Part of a small language model's weights.
Size: 9 layers, width 192, 3 heads of 64, MLP 640 SwiGLU, vocabulary 8192, 7.81M parameters.
Architecture: biases on query, key and value, gated attention, capped logits.
Training: a variant of Muon for these matrices, 170M tokens, 5442 steps.
Each number is 500 + 40 x the weight over its row's rms, rounded and kept within 0 to 999. Layers, rows and columns count from 0. Numbers have three digits each. The size before them is the row's rms in percent of the matrix's.

# gate: layer 3 MLP gate, 640x192, rms 0.17, rows 137-160, columns 0-191
# up: layer 3 MLP up, 640x192, rms 0.175, rows 137-160, columns 0-191
# down: layer 3 MLP down (transposed), 640x192, rms 0.198, rows 137-160, columns 0-191
gate137 102:500484514524514489483509419440452499522604525466482504502469465487513525511374470492482470483556470453461485499499498502481454554482481435504494532429558492506507462514503579576497458451470535508570561578481427572523436489464555509474523445483518476478440542526490460470511509492441387474481510493495464538490547516560521599461448498493541496562503478536469514446453491468524515508485501579531548572518449511496459489549482524458487465476569444550451450442508492467628523546505539547529479499549504468512425448500498482527512441445451524540500547527491529490513521511484456547
up137 098:515439484470499496455429433420523465533538510514465493464497476486442503475504491501498422570448447478481497465488518480532471522504510377536488567521585480457500585485526528518498439511482524575489456535433507518463493505507544477457458454488544503524483444485385531490475455458525438560536533513526475465461500461514513515493485568407515524494480511436522439467465534456479469523496486524540540522493522518504544501566519504495499480522495534558499456397536445538547539536449446492467424547517497440512495536495472453460432477533566592457487533503493552493503475478540395573
down137 097:515473462498535460445467505469553505499501530505512504535450482441455519487538502479462432480481559460524485564535534507516502460473549486504480480530569491515561494565510466456461488578552550465536478549502507517500573515541465450517450521415502481454555533476457508574508519561511471512508530470504477391506509497610502473561527526467519485438468476438394475562459446478574550523473518563507463518471481425439479560495479516439492437462554530432508461479545488490505436450519488482486433480429503537524530534450448519503513461571559611515508505484463512442470477447505474458
gate138 095:463478526536517531624526537495472497512496476493465561461523501512512464553561522479548547490548479468530480492497563580515499529472498504539476497447511546464495525470533545554464536494479470497455613528519538571422521505516482522489539460457586505502518526412515504523555553524511487571564479515483503489526438433564556470447493479463490506506485508477446593409546549537541474492519524517559451457586426501566435465543446411469518540452454449545525486540527515470545448567478533498493514486557515518420547456504509534506496528486455506517509433485432498504493498489489460555
up138 100:417508523494422485487559500575520515496504543469467545409536483548516478512461494528504490526436546470556449504488503453468474505472459456381477606452529480474480534496515428565490458488546518493529511535500430474528452443510481500503538425428536568456526472482546544541478495434498452474497466485546455568567508493470472448500510492444487489503476544538539498474446512545511455520498437471508535430431457525494524483486443419526527462533451515529467546531546503431572481547505508509525476558567500538426498535581474528490540516515426564546503517450508549533469465537557491503
down138 096:447551589569511563533526477551477506521553521510476578508477537494480471486495529470528539475514504500535546395521531517484564530575422486508511498490561528519473502495570547513519478507469400465493506487487517456445577532541470516476534497456487581509551476510484504497549571485527481530489535549434494590489447551498463499499524492475415466462486480511476509470485496480505484445562463521565495454435488517477450459448522431487524515475502469498538445458516462411526519597528469473511424475517563499584485559513429521471490552543423486470502570532570525540561512487442478492
gate139 096:550438485528491497492526402464453524472511541550460468477441492505492499558452475499530524515598489433473486477519485412554475403578555482464523536565497552461539459485487484510458558541467469527471543521515545500573550501470502568486465532516484489537526513497437489466595466524487521532501519506482537533512440557462600554625477521515431486560495534477467492490492507524458504483472553514469536447520480555465498546463578563467521473542505500566511433528419476405470441497502533525553509445497498564469451500529518427517526499483481521472509552483464465504544531481475467486
up139 094:516446483456497544430534560493554426545461542502535505494562474465511487430508535495448417462414541526523486568550504550496460473456449539502491488444486477489486562476501516507501475512471450530436433429443513470497461525528450505517534545485562502484571494477533579568509479453501472422535482511483472510478543522547426453490465464567507510523507457547554575577525446471471409438558513491489497517415420413505470514513521494512559470468453519510493565488542532532498577507482551443500513510484455526440431498467508526416480478504514493530493535486528467506496446522577513531
down139 101:554480505521587467572539493476482510498453496494475498535510426520508473537497546465437474464490464502490539486555491528449510459459487497525450533510468501496443397578512577424471448486570490501506407543437513522476444480495487565514417538566523508538422502532481505506492495522487468528494531522446485541466514487447450580468481512443515468510445487462542520474568515451512580541527491597518473536428548503501517483439535485478502533480485458414552493503476482534451456518442390473540533550523457426503496545481431497536513513471486516546434493512514513447472519496570417505
gate140 094:456558476496449512461443468504552496495517559487553433436482467516503512532438546592505582558415476470543565452505385492497542539530511501484589484514451541495495515520493384517478598485545454514579505535579537461527547527456481488477514448538446540496501540456491506568531461474501477484521516503494549474467447555513507540443517531495500519494537488536502471526516522522505469529536508526492444498468542447474470546539507486542500490492524525535448538430547446499474495449535512512466469419525511559514489504564472452480487524517347449480475519465557522487498511484430505455
up140 089:487408553448470522492580559516470526455529508523552551474549448466492507501553523456516475426481547563476560436511519546534460549430458507474527582457467467459480532470517549492479437492480486479514467489526482497447487469501521551563545437492550496539500436531446588408434556510545455542497472438467542490437502535443496473500481492508510543460527480443418497504542489543460464462497498593500491560461508504489503564452435482547497509524529435432520550535553500527514482524499497504495466460531572547516525479512483525438467520508550463507574473518525477579572552565500482455
down140 093:548506484489590488507518516536464523467469499423511530479507472510478524504464569535417544467532531487547482508463500475523513527535548466480486483525510525460503429532493545573480501564481425473529490522507484498431494441412493526532369503472526581455540547408495467458498495474475508464490457429572562564490470543454506563501534463475471553554539455549460470493602546477511518474501521506522460545452558506482471442464492443486528520449492536469464437500545514508479559484499552449381523502436482561540442557550470471502498449482469416488458479485495496486470514469544480510
gate141 091:497517494472501468445442595484533508503509567516620512555509534555483513536531462480493493444552532447522516493488485535567490518527526491470535448504477497477471536423511495548442499512499462491449491479554501523481586525491506533488479492465545524494461505487543473507497497455552476495538501580559517481426491548541450554428539528514513450514532484539486541455499457506479456516493485563474486523531512439509525407481595490441514549558477523534515426526605516447511541537505474551510555514434481508537524534502448500466522501565440435521534497405498506603442576471395502504
up141 098:527429532536484479568448460493549464514409465511525447500478506452500462498553549482503462525530520557527496542533548523558525504504506530565442494474531427438551515561517498475476517595496563454454531470436495465459464467557462489548485441462393468469450531513477571462531478561433515482517466440496468514580534472500506461503534430558526521515470528477446529462535549446535488507525567469456428461437457435495482501556407488543460449436505473509563539524420504519550416447509502505489455542485471501496476510470474526456483514516536516517523540546456538450504484452493459515
down141 099:508544574562542538512519555421464537502481472532492537487466517453513542546534520466496456437517514474444493516473406522469532389565438506464578455504424508521457497493515513537480483511537496512426491484569505477469481560529413466456490552523464442465561529565501531548462456490472543469524503483531483504484552506590464544440505515571456513507549469501482533446544467499539551544571501592541401622532503497478514502505534453476460522568468573473488470583513537490512490496524491533544545527493474530518481443526480520507514447517519501504505508454482516492471570453496532554
gate142 101:512485481508541522526534519438450439544458514530480454474494469475496500499557537557506419453535497484533520500530482453481561472505381549473493486481451522459467488520488540458465437478488483542508497504529511486479487548509499454529465476479510530501477472453500463471507526516475450478489510458499438539476458458526487547483460461537477554620436473471518470480489444515460521493439497425439483593482526479513496452391530553503542495424470522530517502617580458497470516518427525497491567525494519516552473488441481541470632488522506576520366493504533471515471487503574480516
up142 105:526499489540536502570521480572456554490550534447498514564406537601510523549501540449480560634455451478435530492466453465538472487499541538496499503473505483557545511520480575485573513479493483470461464446506488469555559446466593515517517484512498494498528541486491521500445490450532472467560492421534512470484513543522463533511419519463519500456556464527451480457503484498505497456521496513578495518495462487508491507480526455551372474598405493462472479424470535513545557456526495427491505491546448504447467538494506506539446485475498429495468487480525420517546465505502508521
down142 092:467521493520502511507570503500503581486498448464489434595457541560502545497460514419467467594427493486563491494516502568477472516483465420515461520560513489491529518536485569535584499456394487508479452561507542503470464543553544434499488466542478526522451528446516551535481518581401450485509482485532581464477533486457438495546454505515466487533460532527505565510510437494517534502472521530525495541501514514482546524476480468548534477488451450531516514446456454476552563498453482536487539525479577522451475505492472476512411590507520502492528497446595465473524493558508467577
gate143 097:520533547504456544543495578499492440503527466524466499532417466529460441521575491484506514476476503471476568491463487473557484498556513441458436504512441512521477553522473530531457494510550538465535442422537536478415524453485380545572429539489501489541585461531457499484427509493480469570526462499429513541535484584431506486506550534538506526477502474511525545494496499510513511469478469501435467517512464538558490450577524454470571566467518484507504505502489451519500503449513477433531461512486489485491448510544465404519509492561434441488527515436461445550449399465485513440
up143 100:532398513413565482489448468583472491454544554591500471476494504444529522476523538482532489474566474564520491513484538501453492465499498503477512493446523492445504440490503510444470484446407418528542382520441520430490527540511514439560522497495452460548495512485487541455493470510462495384486478501525489479534584523516477518546499479457501479480463533499489497495513444515495498576518478553470521496570508491429508466495615436527488431508523557518488509454579575504523505488531473424529500555479536440547460495503564479462576520531499463512508480485458499484471557521481529440
down143 097:446507520602522495491468466507560531495517507511504523498504546511511520471490519507454422521448510509463523458447514536410539451435574496503475599432432568520487507523503471539521511441475506477473456516490491480517470495522456547575522571489469540512510500496491506577498520469466523480450490472527503526486558476486498479447541475463524563514449523533506529489434392457529534515517430458462479532556515528500473459359509479494477458470526443507537432490465505535617439435476481534518516576461476534462507506549544570533504485440456514459576501490496512563514489437541488423
gate144 100:474441450493544525561536494442576572541573485464532552511469532547469556512523470540523443533562486558485543508449506528507536499455483513481514489515565504540532485486450477536562463461450470509586451464519497575481471556491477512519467518490533549555565463499459565586522512491484549543439485486481523551466526535441507525546460477487580499489504493535570429504506488527476485454522526575502559500518511578573488513489530517505407411514504457502471525590528528440483481480447527485426479569581545484510485444461446521491519468560585497441487516527513459483473481473535538469
up144 105:440501544482475463435528494524419491451410469493476504475522499494507505516453453393460531508480507522563416490505497509522482490504562475505525500509457484454468454470454520486426521512490509443400511433497433476513517570546454548515474476479507471450514525515541407429519523505487438500498536467528474438545482455436522590494473504484428518420542486507498469481551458467512492461508475408570521583529504488460498466504493501488633511545441508508468481534465449459488563454477515480494504539517471513524480599554528479506506566414465510481538483460483510551523515567468479470
down144 107:451505537465518438467536521521480523490450558476536535452549404530504516470487585491497526539539481528528418527519500522538486469448540406492521480508459444567445548529472515466523566523530441508488540464480501445404436532500507513587528564555529513577513468416520461535475505534551506496509528468469490544505521539568509456479450463543560587616495514479550514493569494475462500534555473509513576537476493505473448474497460433501509581489500545550546566484503467455468541457515539508432522457480500431502535493475542434493483530439540498475530495479535490502510494426523550506
gate145 092:482472566491581565494540466539554487509612551463437494492433491517544558456458512522413478503525447464490477551476424496520517496534498501513513509521522572506504537507470464549502521515484471505423572423534568566560464433472523586515528518518492441476499512435532493501509539503446502555562522458483517531513486559485495483499543473445460487534501511517460529528554497453527493502557496446558473492579463535491479469498378496549523486484530506486498548520574479585563510466509477436506471540511501504484581507592554440534470523470461539546472475499448537436488488422509504474
up145 092:413439446440499395586518497479438480583459523469456448502526516486462424557535490519439530429473502446539534525516508491500548489471502508497489486477512529482519449468544468556486516426580601480510422512531500524491546442481436552501501537443452459512479440532514508459461536459507504490475521440553488577557488552508495465551483525391565526445515508520523493542568526535504484476487493530493499491454508547431456484471485495515496480451502527452465474447404550513518501520515460563431471489492469515487510507523451498510473565502492536573552470556510486542554547541423512497
down145 098:492439496519544517416512466533536385500493485444442494472420472544535545533471484502506458557480455548522490487468483456531490430498505542556532508425501528534512516468423519454464569470427549464458554562505511472525546517537479534483440495469449493520554430469507460589469521522456492497526507541485547470473507484496567549449575526521443498557503560476543455505458498495507480550499492549516463472556446509530541603503495566575535521454514420579520503499535502522550497444482457527462397476495525490549524489514497441574466551495496527507473552481490554439492536505543470538
gate146 097:488521482445430499472525433491438436497551521555466493556513465567511565556490410503479499488517502523489503518481421437457531429442520471510490495513501522521464550550505568470467478535570492446524466445454424461543447490559502487637436496475435499515522504434460478432533531512491427471530531526494471520444479493409477632515481570507514547473599505534512447530525498481541450557501536453526424542443534512512536480526504521491471504482490515511513547498453466422523540557518504511521505498490479449465549468501522518517498493566510479483523512513473561479500539575461503490
up146 106:492508405553497527545493485413504489510473527452495493472562472539490449552475557512557513497479503505493550515554517497523489537432528538522467450546484554406530491498494467465443498519474482527597527522519508518525470559454442480490484554442544435426513466479460348547451462489474456497407558470452474544512466534502424494486477502512478477477529535541462442530493558527493566494459484483518512440528487541565502560514497487456484513563490506507515476471495562537499489537516524492594409528501568483449514535471544488556496568559437445497476506541528538476585520463527501493
down146 102:512535426471474533467489522455432455504499540513457483526423468507486559466479534432557415544540494460437532500563565539484475414525578515424554559447527540461482529503435506473494525501555500544533523423511546474484492460510572550496460577514480473545506468464474492487541488509496455509494452521451532554539532482489538557505593513470537510531476512454509544496475508476563521530535420521468516517479479502484565540496547456485479526540408520567532518473424500525533480502452553576507477527546482493487532553548484410485422424539521459491500491522510521514558543551559427496
gate147 104:510455485471500462446480495438471471540538452552494521534553509458502488506535533486550462519458613527479500551510461602582517511452488536549521488493467491476461515467489531454480422446486504464507515435489559474494522503522498481581507515537482526511521533423497497455462478568479512403480429443530506489464595507467523505517526555485513494463525514497440494503460380522444499472517538486488499560463517551527540522423518546523450526515500519492513468458481430561532532515432416407543513527461521567514506441492527513533546515454451565463567547523461511435572467491506510437
up147 102:454509458451525465501547520525549550534514382478465500484558544472420508477511583499444487508601525476535539515556460555541466501471423495531477526517445534542481500495482528536475555539540455520520554539506534441518526512526514482534529547466476581500456492439475513505445503506450531465509471436502500471461545540506527529486482513508554536478559505441505541527455418565497525494586496509506485456528409545481546554532554496516447429543508523516487429485613472542448586502507504526556428442469411561471517518503516505512499529504577483509515447522512509464500493535437461523
down147 100:543489578422508541514506513483530482514494424525527532518486551469541516481523541517513490469528407492524431471453551493501516520522478500544505455493444460485464493540394554550512417466474521490485468502371510517541523470530508448455484460504567470470530523426534486527448540477489416464445485450525504502498442531487501568490470476473554427502564446416488556545500521533481485460464515412515455488556482480428556544502472511491460487511511541454467447536553442582501512552556494488508485433563491519538461471549516554548521503450464598493443499475499461453533499516476539537
gate148 103:450479507529519482517573517499532532528536443494521450442479543514531538560487483495537528514457458513560554417542425506576440529432488502555492516525557469494402530461457510470525520478417526515474494447522501399590502438498515480501477484535519509462530488509516514549484430517508423440500449500582508514515496525490523441501525492498539544476535434452485560498524449499462478449460551528526464518606494441505412432493494528579534516489506534540524503524466523507470505535445541468385531486514473503446526460482508430505505501516588531494579464477455493485414512468497478522
up148 101:563546425505478502471487520485507496532444538467459532560545477494530445486460443486480524436537549475541583584557507478472548506467543418524526487510484444457559487531489488472518478566466529421550566520498527529540449591591442507474491459450520485503495542501445506493416494518524531578523489522490454475529527534546481467502583468523531485465515565495519500464494578516559492500472530507515480510381485535455464507472541470525478514517547522430512523408481521450465495517549430484544503453505479451389488480503422481464489468564507532478484448486476446510564511509464515552
down148 100:462456529452503473513506538491448501481431526517537470492550529538583493508491474470483600469467511475474494475507445489473424465481440468574555497574430534519561516527578469482489523453468487501477433440483569503457461505384597476553514523462473473500464400574505504477539486531468492477533521519546487434517478482471479523433428497512520503471420501498458458558527476555520561487525549497490513434473468491541489489479513493493567486577476503513449501504468605510453464564517484471516515421565529472493501471476476443522506541441532537471437504539519506508460511545480409536
gate149 102:481483466463512522485461476511545605491437530505536502461508410527456473476453531473476508506434464523490447492485452467535467535577547445527556503461512451519524546454457477477459466513482473561484563473513463441536499497462525494515517485471568458479495511533486483481607559542586506506475552419463578517451550542502505492452502467511467570477537492455513493554552499445540517527445478490513462507397502476488477475465485469538512582427487531546527527440514503499566520495603450398520458498477442433461453557555435534458526510543466515474515503498532515520488485463467427463
up149 105:512476469526500509499457551483493408492503506504546489477530503524515462523410471521556550540497499532500440523485478556495527493483572471485461423474465571508505597595441492469561506485547472503494503574503532468513561587484535374504465529523548490538500528439454469424493565460502477554540492574513572445518483506537518504492562462528473600529484518473497469559502530517503491550503488467534555514435508458524422448477491504509447489471524456549493619490508549540488522496511539435482498524455495579496546497518456471544522450526579461457512475498529466548520501494559459520
down149 105:448487548418578476501502503460526564595527473473540533451495487471512459584486491567470533498441558496520527534472468521454524533537543527512520489396484502534518605507516509466516516483527531446489500578493502537517498539455548548527461446509474482489540520499431469509514506512470530468527499527490485455460576494547507570493487484478503506572492464488457502491456506534443481431516489493485570509467422525568525439464517446548544488494492552539450539476488500572513466496447545548487564491526550489483487472564407404474505518560491495411507433496596521487532475496611482515
gate150 097:564457440501574517563567419515451515518462514474480425521515532501499479496511525529473490524519466518446507508533440554505459580575487523545474528488540520527507505527493507468513432495590564499472486499522520519512442510501579511357524455571533495540512458440507532455536457465456515459445476558477414573528535565493439526501408447528495451467478502513505478465479520488519552525527510500498511506546551447537443511563455414517446479409499449453472507456457474498460473495535530474504441531445515506527521447501486505471502562514512491498482503552418472437477478477446555458
up150 098:571494485489525465530512416481560525466562455460418489491474463491524454470513520509472503574473544544479499470560446484502482545494558511494525541460461487543473487470474562563471524617494546497526495485502561509473543563535512530487508501459576444552392433468493491522472466546550431514532511524485456467616500525540541570511476562523552537464497537522453475534528512482539549494534503493496478444560590533539522463498566547574411475514517546459521493524525456469459535501493487573452473534503503455451575493447571531507470480509496528507561497536529508434446531495522523528
down150 098:480502402476495585483482483477418482483509542499551453535535545532490531503497556439497470437511473469523515530476492539504374505398489469480442476494434535492405504485485511512582525572467457461522514429480502492488427574462564552468507517509570513571543455488492546407512473484525516457520492511476521489472466521518482484469491490487496445442484531486509458497437534506481441490459492427440416562517497492535509452557554418561509452467536465472529558523482461468492444556519479518566479484429501498506444486573451499498489493445495508549526508544505475501421536526525468535
gate151 105:559510521432465390530485528548499524608494536447526503425406464579489562563473474575571536482440510478520489506476441485531538555482509492450578509520548564523590516426446484448488579480454478464515500520497511523420490516528486479588447485553520513551548520495522478550461425536489528536431518496580478542515508472458519541478508444504501487489552411519487419482513520530553482502495484522518449453539530507514436474496514530468492534483541448516538480495508489497573461481461508488439504461478529471479498461559507503479540466479433568503512486454458526487511512506551444529
up151 104:529492525460460532477445499486486468514525498562526480484521518471452455494507505497482532567480550494510469493573512558559457497478494427487514475470449541458494481522462460532434495480449493444529563557378497498519442474510517463537476466511559463506471563520487558487444493547489540458485498455438449472457442515481540525463421496458558535482466495515553459443471468453417523555529511470530459459561529503418528520472461477503541509543562515532592544530505442521432465457564489513560597558529482526536476538515551499568528521445503487502527459509545407427465461490497551577
down151 098:458534579502489588511546452475513502485486519541442520482473561535493505526519476472523458452520472456512460452429537529507554509428475513566489502546508509473476461479515418483554456516508527562481471541567491518525480534490467475505465506464460537472531567486425495517478563495533464523525466472474515481477446529479532472482479438543414558550517423546508461506494516571523482548495469481501544504437475529518518463455487471502537511551514477469549406416437514532533486484456572560542491476515530464477515505604513507495524545501507539479609531519526575605521500502373511574
gate152 104:513517482534505394490487527457513595529477454472457528455425478451481494539479548548474531501511427515521483493494532529428546545538529483483504528471426580497513475540493522532547547544495512538522554444521503477518534448517547498515564505505557529462449468489467572500506523477465507487540443474456507558500543482567491525490521460513523516551487516501448482378446508427449560461502431511537525483432540470558447517488572505499508493508446462549480500461493521488477485505512448482482474474563524488525501530444488472582440527561527523585518453365478512501500570447538562424
up152 101:532467482460494494488489380521459480503539493491531569496472514527486535441444511487543469543440510463485559503470507578505446521509539600475502515521461477508447512530537558464525498498456492458549509517461502505580454503503551574499522532526500502491492524551541475452561460537477514549491465534565511473573489479512462501562532527515525433522534515558492539493544528499573559487510545497524516484476554513455421455496544492411546486559523562551471442454480561584533478448553545538467534438467498560578500490440494562498492510536483465520497410520445475616493516591497493506
down152 107:506582478421509524467526489490431482454510486512487558458476468519440510480605502490543490523514421524473482453469487531539512470497566477494540484503515483515518487489510503469539488466594531519514550460505486549490502427547464502495548537527503455554494435478524400432462566533564473512454466532510432460474547511449437456528465508525495464502478422557539581554448537425455574555544487421517511427417526531527458512495524507482533496526380507524548501499546567577522453484530488500496504497512465506526501470473494557477536479538462468438470500541477450476552476508555569469
gate153 095:525464521480418519479525451537533541408460533566515513543487458427506489535503465471477534531501521500490503524526589613536497456467483586563487466547499489484567529523578523530478429495491509596522467463449590515503515512543503451533509482491420516541475491479559484500507499587454521464460544517550530544522504486449453520528565506495508514429499525517526572444490529515487458573523433558561539537412516480491519527505512545523487478488502521546549436434494551455460548465473516478502496503495463444414477547503537473512509485471513472478505454450543520474499519522459627467
up153 100:533541531558479507541558465505448499433585518491540504456504549480525482552455500519510524472442542491482351492527535477511515460495516475509495527532541530475529563402500451450540545560510509480514495544587529519471505518556522480488523516549454549491534464522456446497577420466448467490481526442539514539471531416475530472437490511455417432512534530480442401460478535442432507507497506494490555522477499478447544463538519438530467535473508461486484465451453434445503521501566550486498478480560492508500486509626510422498534554516450503443491484499508508490555509480480487460
down153 102:497546495497386522442461554436432509514556502495497518461445478534478371468527476467595567543537564513526548467480493484529476489467463465513463426501565468528543506511589526506465507495512472522467445527509523499444468562524461532445490511511470521479491551506457537541471528510533467486430487518488484554476500527525525477444525497440505473482458513510559538517525473503551522445446519427523553448655513518512522491434497498554522539521486512540463568487511477438503560490542462530448532576463434559531506521530475533551465503464561513569508430516471494511523499491491517572
gate154 094:528491518491529462558440500461508530475459490492483397560452496542549541531471595396567458585416554506494472442453469483487609496483581477457495490494498501474437528499501501541493513506471454484502513590440527485550553443484516537500458472532434508539527494535448515509441523436507519435493513521479492494540520466521578515574476501513525505490539513551560523476451556416522490480545543478454533481503509495460482483483489570405470462524576445502510526519470438474521491489570485430557489575481497498489475503498514447438539474524488544566526504539584516473487498478458472471
up154 096:567461552551587561476428479451546476547502569543449478546447495511526498547496463484521497523552491510446477495473477466492558499508547505558410509499558505496526506521500490582525498518481511561419563519496530509611496493460496459485470461452439494478479474565511496555519482478542539465554518503402511565469529502455566541500485466503459506501525545531579522523454507517523550479501567529483536469539480445547516532492513481520472474580531586508546564583458506490513465489541507520472515493521492462502461487558436480458608482517480461570515547546576454552579518488454526516
down154 106:481499508477524470453467475460542499522506475471495521462442559465526500496509508533521575495447487459474537428533440537458456435560408432604492465468534542460531489520590536514529503458561465499459522455537566470499567522469593504500516505475496470505542419554532577534485504524531504409490471481469452496481527520457506520465489474488492545508512439462495549529478519602457490435549512477455489453529543516453545499492534450559506507502518560477576572565555540479551519569417490504505485540479508556511512436536447537479495467474565503440553527399489498518464497484508478511
gate155 094:522480533547568487431448521486447486483495454540582422473494487410494406482509493508575491542501435499525459489515529467510511517565466428526575446565549538477508501418489512493464465552481456569514542495566539595490577458502500466577565450480481525478554486453485571552590531511529524475563521472507462484509541465503532500415486513440543583571511571553506533499466505490577462479487492486544513507482439495466568509508512520469481457498524501477527535491476506481493483500552412541487514490569518511486471489488518483494512490504559466497497473455461473531510578515530499406
up155 097:467501505516562471447505632551490454514539514521536555579497505488500489527506490503518488598543511448581465554546499512474419456492522543479595520531492530497524466500541556453499511472514482494516572507534466578419442469532513523531595581570481512493537525475511455456420560555539428500491537446502497531501461521446459465483435472499433470473533430558533452553484478506511478517485505533515459559516498489573472514474490525553546493516470457480496505485584562494467466506497467500477510438479502470507543439430467467506528580515504479475483513480543452591546497478515446494
down155 100:545479512503441500520464542558520477494491537496455504550496467539495425456506513558437450459485578502439487555454489495495546476509510530598509538550511441491458492611517555549501508472495478532507643511550507500537426528489471620481434567626514489481482546461500460490477496516437486521534533515510464461499540530516509507546470492483469499480492433522475462496537428444515519424543482456492495482495536585523416470476482545519515527488531475484497490476505518482485519523458566425467527568530507552477519495495511467492478472475505533540450495589463494560493561463570453479
gate156 101:442480485406512458442528537437467490527501581483509483486492551537512523510499489451532525491536536534492448605572481480506525433474541427508457501448450491510454372502499520515475463476455488497462532542580417535463540499534478471478473448504500511541469513507493496562579429491507505512506460459451502580495546444493547536507534493457535555414444494575476533461397491473515516511491476468458485530565543482463524468502473510455427554483481527507458494518476491500512588512474428505532534490457514525483475552438498548508517496449518508445569438528487453561473512461536582527
up156 103:520549552536495509522476497434425458508534452479497507532512486505481518509502534545515503504521465474606477505459462541565509505549493489493551504530479506499528515506433523428430503485463524502504431494552479413516448586495514473535557505492468498484470520429515505441488617516500537533489380515514554545450437553485499507469477560440567477450511530546468491423460476521438574483467452444521477430534501522520555520483544571543467539461526510484418500560437480448440438480476411449463486542449462483483521454506511494489448518546516539453549550515482506528509482449550513541
down156 102:520495491571450521425443539466482505502460475494528502583449517500494469460425506574486547436469498486488540520535470472478453485468445506471480468551576505470482551539517563525560544547495548473384487563499475476471464428600443488485508469555483468460518489517434474477494473480490575490510451502498509440441599534523493444559479458410529520471512507481498533425532478498439522483476454525506511524501460523539515470560517526533449515522472498505479496409513554453477497477558535445527488612437470533514540484505518528483383542517441480513485490471465446523535505522536500555
gate157 110:512478454461538473557446493493556461485438535484546413523525548475534558487513526479516539535513495478532536549507560470498522462515529513433501478524508534492492535504552439583484478504457442477561553512480526580437494580522505462503532415484524500393508467481492474536560502552467496526547604480470531471536503414517519532474472473512486505525509558475488567501592544475507523458513454590460538618549567490537485516475465542471512504482482517502524537594460489457480499550468480502509481553531573456511492419513521489594574476454507499474497488475509482528433488488555448468
up157 103:547452453396535450497423520493495493471513466516492456491470529432452544528534462552537502482463433513486499497523562482478506456477504476458515488510460538433434524484524498468432539535423517480435589521488446543529500454587514467465479446527553531432496472474472535522502522437436516504528546483481563528616553500591551482491496509458433521485453529511519450543431537419453592458533525531423492548489502525578485521481502482440479434490515490528544521545497458490478510492556461496559510502505535490456488484428537500575499542508455416504485461482550495513536509494482512548
down157 109:500456588498521495469520519454500477474561419507513554530516525469517497459504525415504451478408481539546525449480408456477514494447509542527477482524500434519477520503510506529492552461454488572495526451487507545451522569516546511484533484479494505479508497544504484520549499462452532597428501569501445458516478482546529589552483488463527502473564479514517453513469515547453478457482508471458457468556535477537588556488477528458458452549509571524456477515518478425426510548463505456505428421534532510471502500459384570545498536454527454515537469487487435408443512530472544466
gate158 098:478452477497555541522560530453490517532535492442419473494461523536542512450543481450471481503491520484557499501527490565503470528534489463567479535519474474567522450553497498557564482565480483534445467522463464469488539502553467574493480471465442508539518499540501464526535444475475515525521503464452420580521468514483526416435474429498532485519533483369490619490505519507631494495547547516461467487600504441540488544453516484548573484546483468484498511521529473473552496511552551578529468510520505511475491470500468427480536470512433520582554496522548439514497528540504505469
up158 098:461485477508465455447469511537522490531474501493544548514440402460470555514397479439451563531575468533549550508517545502533443463511562583502462529607459529549532533530559494519447455491510510531481511498557468420480517556570453528510475463549531487540469453466514516426459465547519499440523484508500532517506426483577534508445489523496531442548522453544502513499480574539528420485522446509438424532516459535492479500523592472537554528549495481416530468537528483525519451478489524525468525533514493484468475501474522469431521540553581537538570484527532522472533492471506477548
down158 095:551479501471495427486559527596490405509484518511526449472511473492489566560466523481484451494490496477541473471579514473509494440503462538525496485496546503459440476467589501467568528437531554590487505495494521497525508423484535531548502602520499555527413522531511569467506540496528421513561503548465534485525538516512491484417456490511556464490480489580504495524540496530454500447488533533444517405541499457462577495512479483565533541476495529486523563555544509474572445507470499471485468491491523517443530548484455488505456545526575499428536461524460579434521543546560473543
gate159 099:468489487472534395461477619579469501462529487490512489459465566538452502474480519496514531533438457385532483450496532548547507541488552489487521499521496512592499490562537468551540478483464476459545528539552526470477453511522559576437486464452528575469520535436562460498562550439461534488493475561499481474464537514545489547453537517449551462483450491474521439522428529460490457412487524463510542447508522467529463479433543563486476548480551541559520419513526482478473521465471480482473508517528487493516511512457437456494587541475513480537560536512516501523474451518460572541
up159 104:500512525518473447470507600546502527534533533434483509501528489530510544456476537429490493598499502480426542413407457499519516525521445543470458523511416456601533528478454472518483523452520493484468450503607464519479495476469568569480500468478488534513476489491443494486497426493526496444500521517534460476492495440537416505481504521519440472498443463592420509553535544516558452431448514488492531521522459448536557496463541528556510488471453431542535486446541457522542493478487533566492475503497523437470536423531497436486459507449582526473523520471533556530462497499492569503
down159 101:522550470515517499509495546514472481511484510464488546488471460533476515489497530476535531460456490389557508492462524469466476503441454509447514450517532464599516468523493473414498575500576461531440543540547458466461531462519523529447579510527513526494531538520478485499547504454578484512483484482541482446492526527530484468470527492529478498525431490480479466534513552504451472478476489519597569373580529462503502473480599515528552415548550537523503486467589549522499488446572492489466510549437523517454504502466432535506510451529464526529485484568551499437424497603555504482
gate160 101:436444440441542556559438570482541523511466434501479534522489522480546476456483575531504548538451501541503493563492501485539520550447503453462566556528545508503478447505530491433535500543461521536454552495478507507571558486542542506493574433502578500519468474426435485563501520520435520562527562422488531514569484570535476527496469532536458589468484529494524489577530505470514476553501467584471594505544497557550506411522493503534464532461529507455517545526525495494458497519497453455485502528496511491478482494467480491477563437519575442545434567505528472481443525470535533530
up160 102:479468546452516498583537453507529540497550499479542454475525520508538494486549512424465493529479498406525489442515530510483505513470555509552476586445544523510568473537577538476510475524541514532516502550442464546461493532412518507538476528507461516523448516495594466502489508501465522519493482462504461530488542473482530457486528414575547463493493483502439495522558523519463567409511550521596564482510459511494503475473460541449508463588484477453591424460545454424499493466492506565537469415452506496507480505576561482493475550592481578512535446510527460524532464469540487501
down160 101:546479474474555499562529429503523546545527507547469480506549591537467507567564460503495468416503498541498478447524488482475511439458515497554478472475468544498516564497511504426516491420508530496588384483492502524487497528425453484522458502511491499534540585451457489521490516512487498460453528527598513435513516463525483556487416547497527453497483487474530575449515521450646487518430603574530555529500490472522517453514450521478500539464509465526492511495476480472477535455463478496492512564501385512531484546453544438451522517517498445454508455479478504497474516543514483526